config.toml
head_dim = 32
hidden_act = "swiglu"
positions = "rope"
bias = "qkv"
extras = ["capped logits"]
Each number is 200 + 20 x the weight over the matrix's rms, rounded and kept within 0 to 999. Layers, rows and columns count from 0.

# gate: layer 9 MLP gate, 640x160, rms 0.0981, rows 481-511, columns 64-95
# up: layer 9 MLP up, 640x160, rms 0.0932, rows 481-511, columns 64-95
# down: layer 9 MLP down (transposed), 640x160, rms 0.0846, rows 481-511, columns 64-95
gate481,205,186,182,192,215,194,201,196,234,212,221,178,187,185,219,213,200,182,233,198,214,213,167,198,219,197,176,220,189,192,201,179
up481,210,211,205,214,202,203,220,200,220,229,210,198,199,172,178,197,184,193,176,167,196,191,189,154,199,180,227,184,189,206,192,218
down481,218,211,197,238,204,198,213,223,200,192,203,240,186,225,198,206,200,218,222,166,180,220,207,177,198,194,241,194,214,183,163,222
gate482,177,222,224,207,210,211,210,198,200,206,173,205,224,200,197,207,213,188,199,151,179,218,192,199,178,223,218,177,198,196,191,177
up482,200,196,229,206,203,195,201,188,204,216,198,195,220,207,162,185,199,198,206,189,201,217,165,201,215,197,158,220,165,175,181,234
down482,198,214,226,204,182,202,199,193,215,203,213,182,181,200,177,209,181,167,236,182,213,183,209,208,173,187,216,216,221,236,146,184
gate483,246,211,180,170,210,193,190,201,214,205,208,171,179,177,184,221,231,220,216,190,211,184,194,215,222,236,213,244,255,218,207,178
up483,240,220,172,208,226,182,192,166,197,170,206,190,188,177,210,209,212,234,174,187,214,192,180,211,204,250,197,237,223,214,214,202
down483,222,209,185,221,200,204,219,205,171,168,181,188,252,155,157,207,148,208,167,229,205,182,151,210,234,214,178,216,187,203,206,207
gate484,214,172,240,199,175,190,219,186,190,183,192,195,186,222,208,204,193,191,177,192,217,152,197,197,195,226,206,170,253,163,210,182
up484,222,200,167,235,229,198,172,155,220,170,195,214,211,214,184,215,207,186,212,190,198,205,200,193,210,193,233,186,191,217,197,187
down484,193,199,207,196,228,198,207,205,207,223,242,201,192,202,190,188,197,208,181,210,193,208,162,242,220,207,196,213,199,221,247,177
gate485,196,182,191,199,229,176,151,242,191,203,201,211,200,191,189,169,231,179,211,218,205,201,193,201,183,222,228,217,190,214,215,204
up485,199,188,200,209,211,207,210,183,191,168,178,174,182,235,216,197,203,222,211,169,207,206,210,203,187,200,210,195,216,239,196,218
down485,204,208,190,186,187,202,231,211,180,175,216,214,219,199,211,222,196,227,216,187,180,205,213,211,184,207,218,201,225,219,158,197
gate486,209,213,205,172,228,203,212,211,191,232,183,193,196,190,150,207,233,226,194,191,219,207,196,213,192,214,205,178,217,196,196,214
up486,191,233,218,189,226,214,213,198,179,217,213,175,213,199,196,167,211,191,232,200,189,172,224,212,195,224,232,184,207,237,200,187
down486,178,201,205,219,195,216,222,186,209,189,202,230,205,175,194,211,192,221,189,237,208,225,197,206,206,215,235,191,173,220,180,200
gate487,226,189,229,192,215,165,220,204,216,204,224,176,213,179,219,216,185,222,194,198,201,251,208,233,209,206,240,174,184,193,176,233
up487,204,222,236,199,211,192,200,182,224,224,190,271,186,198,186,208,190,221,230,148,199,188,185,176,208,204,224,196,231,196,205,186
down487,210,220,219,222,187,200,219,203,151,190,162,246,190,204,224,224,172,179,202,134,211,225,179,173,230,193,223,205,251,181,202,180
gate488,171,208,206,162,202,225,233,208,241,198,205,224,212,160,226,210,175,193,226,187,191,241,218,227,167,186,199,176,199,193,208,201
up488,200,221,175,194,144,181,193,196,201,208,189,206,206,186,195,200,191,173,221,172,227,180,178,214,201,216,199,187,210,170,206,203
down488,185,211,208,196,226,219,226,185,224,216,224,205,227,201,212,209,183,212,154,202,166,213,182,161,207,199,202,228,172,222,200,195
gate489,181,176,212,154,203,159,168,212,200,229,213,186,189,221,219,206,180,203,198,200,227,201,198,208,204,240,200,200,210,178,178,188
up489,192,209,198,207,183,217,174,211,195,219,192,194,223,195,198,213,220,205,200,216,191,210,224,182,189,198,192,227,208,200,217,190
down489,233,210,186,220,190,187,183,204,206,187,210,201,222,207,201,205,190,205,206,232,210,232,225,163,197,188,224,207,196,229,222,232
gate490,217,176,236,183,178,198,197,192,202,166,218,175,176,199,184,206,159,210,183,235,214,196,207,209,238,217,242,205,191,211,215,207
up490,242,190,206,223,185,174,191,181,181,207,194,187,158,209,232,234,246,194,212,180,203,165,186,171,160,200,200,203,197,196,201,215
down490,201,213,198,173,219,188,162,204,239,208,250,214,169,189,175,222,195,219,204,185,214,218,219,179,197,203,208,202,164,199,181,195
gate491,193,226,223,172,239,209,171,184,211,236,182,193,201,207,213,218,203,167,209,191,192,217,205,200,184,190,210,176,178,208,208,190
up491,196,200,232,234,211,214,220,217,202,236,207,184,214,164,212,218,221,244,206,216,229,222,199,201,195,202,217,213,183,215,174,213
down491,194,189,200,198,218,233,230,180,188,191,181,212,224,157,200,190,143,196,209,217,191,180,203,228,192,181,185,190,178,215,204,206
gate492,199,201,173,196,174,186,195,144,189,168,181,224,218,181,204,193,203,206,203,192,213,225,210,193,192,209,183,202,178,180,182,236
up492,237,244,198,177,174,217,234,189,219,217,219,239,206,202,208,202,193,181,235,190,205,213,197,210,196,229,193,175,208,177,187,192
down492,197,153,175,222,230,184,173,199,162,184,198,183,202,175,189,185,178,189,185,228,221,179,198,171,191,200,176,241,167,196,212,220
gate493,195,204,222,205,182,233,184,210,218,207,222,212,228,208,215,193,185,205,193,209,225,194,236,176,228,199,193,202,222,226,183,177
up493,194,173,203,212,206,191,217,207,221,183,229,156,206,204,179,161,191,166,189,172,191,207,203,225,207,177,208,213,196,215,191,191
down493,202,228,174,174,203,202,195,166,193,189,190,207,187,247,202,233,190,219,201,239,214,186,192,206,176,199,203,204,216,203,228,183
gate494,165,174,196,189,214,174,195,215,210,219,236,202,220,199,210,180,200,196,196,178,185,221,227,188,199,213,176,208,198,217,158,186
up494,204,224,227,201,221,212,172,196,186,190,232,180,184,204,209,186,216,213,193,200,181,239,214,209,191,159,205,199,179,188,177,202
down494,181,196,196,214,210,176,190,184,232,193,207,209,226,224,216,185,197,199,181,211,203,197,242,233,191,174,212,200,205,210,166,169
gate495,198,160,214,199,203,248,208,198,203,198,206,192,181,181,201,190,176,192,225,206,165,193,213,191,161,220,240,174,206,202,233,195
up495,217,165,196,199,186,209,175,214,215,216,212,233,192,185,186,225,199,199,236,210,199,182,234,199,189,214,169,228,223,209,197,216
down495,214,200,238,201,206,247,201,187,236,234,199,185,195,221,210,181,196,211,189,245,206,194,198,184,206,205,222,222,175,240,190,208
gate496,229,205,226,202,197,198,240,230,193,223,212,214,203,154,207,226,192,192,201,185,199,209,168,177,196,180,242,254,230,196,203,178
up496,191,197,212,207,227,186,188,220,203,183,196,170,212,230,236,217,200,201,206,190,203,203,181,192,193,202,194,186,191,198,182,242
down496,190,240,210,205,208,220,188,229,205,176,177,183,198,217,238,209,216,209,217,145,207,228,206,160,215,197,204,188,187,191,198,209
gate497,188,211,173,214,222,227,221,221,195,162,209,199,191,204,221,208,204,182,180,198,180,180,234,191,189,186,213,169,208,169,217,197
up497,192,180,199,229,203,236,180,221,222,189,212,194,179,216,194,192,162,229,172,213,196,211,201,213,208,195,175,201,185,174,187,220
down497,204,204,208,203,186,176,213,222,189,202,224,234,192,180,188,231,210,177,232,215,232,198,225,177,219,183,204,207,217,199,161,205
gate498,201,210,216,186,182,196,251,193,197,199,167,180,178,210,242,243,200,205,222,208,208,203,187,216,202,225,197,199,211,203,174,213
up498,228,163,202,220,210,215,166,210,200,211,201,187,160,195,176,224,210,190,209,165,194,206,215,206,208,218,197,181,180,201,181,246
down498,197,192,202,183,221,177,194,191,224,203,196,217,213,207,180,196,162,239,173,188,211,205,232,211,201,191,206,224,207,174,181,224
gate499,177,164,184,200,190,205,182,236,178,186,161,216,187,208,214,210,181,177,208,177,193,195,236,217,234,189,180,197,179,179,181,194
up499,218,176,185,225,206,219,174,248,214,157,200,212,168,203,184,214,181,219,215,191,197,180,220,216,191,169,217,193,197,208,203,179
down499,206,229,205,164,198,178,246,170,199,227,222,206,177,182,182,177,193,213,214,193,207,219,159,221,181,228,207,210,182,228,184,212
gate500,201,223,233,167,179,168,197,243,208,191,234,222,221,223,226,203,248,141,189,175,204,173,195,218,210,204,209,217,198,208,161,191
up500,175,195,200,180,192,191,240,200,186,200,179,194,177,187,194,204,184,188,206,192,186,187,201,176,158,188,204,218,190,205,207,216
down500,189,222,202,177,203,171,231,177,184,213,199,208,164,211,205,197,219,229,165,220,180,212,219,195,201,159,204,180,208,200,172,208
gate501,206,214,221,185,211,191,178,187,197,205,203,228,178,178,204,221,184,229,210,193,170,159,187,199,203,212,199,196,181,178,198,168
up501,171,236,191,220,202,203,175,209,204,168,176,186,196,190,192,190,204,194,156,208,200,175,204,216,174,215,196,179,198,154,214,210
down501,229,187,162,209,185,202,220,183,167,194,179,164,194,205,170,214,171,198,184,214,221,183,197,195,165,183,179,205,206,200,229,218
gate502,212,214,177,196,243,208,211,199,210,206,210,203,196,162,207,186,215,203,232,167,180,189,177,189,203,210,177,169,190,216,210,207
up502,193,186,186,199,221,167,190,210,189,176,197,166,213,228,205,201,199,190,214,226,226,186,233,189,169,187,214,188,210,202,210,207
down502,224,165,225,210,219,220,230,189,218,180,206,255,145,201,210,178,189,204,229,179,221,177,228,176,192,189,218,205,217,187,164,164
gate503,214,234,244,196,193,182,201,184,178,208,201,182,206,232,198,207,184,208,223,177,196,201,219,199,174,184,184,204,186,192,164,223
up503,177,199,212,206,184,236,200,214,217,217,262,183,231,207,227,208,194,183,201,182,204,223,202,197,217,210,217,166,219,197,191,212
down503,256,238,219,188,242,222,186,178,189,233,199,203,156,201,207,217,178,246,153,199,170,187,174,234,220,236,162,195,194,207,171,194
gate504,220,207,208,202,225,177,172,222,177,183,205,191,232,182,226,201,223,200,201,220,218,231,214,188,232,220,194,220,212,175,189,199
up504,209,234,178,226,192,194,208,189,212,206,251,176,212,174,208,172,173,239,202,176,211,233,183,189,167,221,201,182,186,226,186,195
down504,185,222,195,220,211,231,201,183,219,213,205,163,213,213,204,202,149,212,198,185,164,198,193,169,194,222,175,218,220,215,225,223
gate505,173,197,196,196,201,175,226,219,183,180,207,241,181,197,235,216,176,199,217,189,191,260,213,202,202,189,236,221,202,247,212,192
up505,192,161,154,183,201,162,230,214,166,170,188,215,168,213,209,229,186,157,179,187,170,207,204,200,232,215,204,199,185,210,234,186
down505,194,175,177,175,179,193,212,184,171,199,187,217,220,166,160,184,221,210,182,158,207,215,206,233,184,213,208,196,195,212,232,171
gate506,183,211,193,180,239,219,213,196,225,159,188,217,182,185,223,193,206,180,203,163,186,192,184,190,232,225,208,190,206,200,195,224
up506,218,222,206,223,187,198,158,189,181,213,208,191,203,203,200,198,213,205,164,207,182,216,205,227,185,212,187,220,214,211,172,241
down506,206,165,233,186,229,203,201,192,202,181,230,233,216,192,196,199,194,194,186,204,176,214,214,224,205,177,223,217,219,206,239,178
gate507,153,191,218,190,219,194,237,215,219,218,201,223,188,196,212,219,220,183,178,199,203,212,200,201,207,218,234,217,196,230,226,235
up507,189,184,207,201,201,184,215,225,203,233,207,223,189,178,220,204,172,220,193,165,211,217,182,216,218,231,203,170,245,182,185,224
down507,192,177,223,200,198,198,220,176,208,209,214,226,217,191,168,210,190,184,193,206,183,207,204,210,180,187,216,186,164,225,190,203
gate508,214,176,175,222,199,200,196,221,189,230,218,182,169,204,204,199,209,203,189,220,189,171,197,191,197,194,215,189,187,208,206,199
up508,246,208,170,178,201,218,237,200,200,242,179,232,222,187,195,190,205,195,183,184,180,196,232,199,216,179,195,208,142,217,184,207
down508,168,176,233,201,210,214,171,203,204,193,163,216,191,203,183,174,182,206,220,213,184,206,194,213,174,252,217,149,191,208,205,208
gate509,212,190,218,204,203,157,203,197,217,204,190,206,192,179,161,194,211,194,220,181,155,189,202,193,169,171,194,194,242,186,220,198
up509,180,180,224,237,174,218,184,235,191,205,186,214,176,228,215,217,224,168,230,187,223,192,207,181,201,217,209,184,150,173,199,205
down509,229,197,198,148,214,232,227,179,202,219,191,205,181,175,207,232,183,201,202,221,213,192,194,195,177,218,182,188,226,226,205,216
gate510,191,210,213,188,187,231,199,213,180,219,197,192,177,212,193,180,178,152,230,216,189,214,197,167,160,184,205,177,200,212,219,181
up510,228,213,225,178,201,221,190,168,182,179,197,207,192,184,167,214,186,185,168,215,221,197,207,192,189,188,249,143,195,224,191,198
down510,194,192,222,192,241,186,195,232,201,214,186,189,189,181,221,190,206,212,192,155,202,205,190,204,210,212,166,199,204,226,207,178
gate511,243,195,184,168,215,215,202,169,214,185,205,213,189,203,221,227,195,243,187,192,155,236,227,202,195,199,223,248,161,210,203,213
up511,190,179,228,233,222,227,215,158,189,173,211,227,216,188,233,212,193,214,228,195,229,190,231,208,220,207,225,252,200,196,228,214
down511,202,198,196,199,206,219,172,180,209,206,205,216,207,177,168,170,223,186,168,191,236,190,212,191,159,184,178,201,202,212,177,183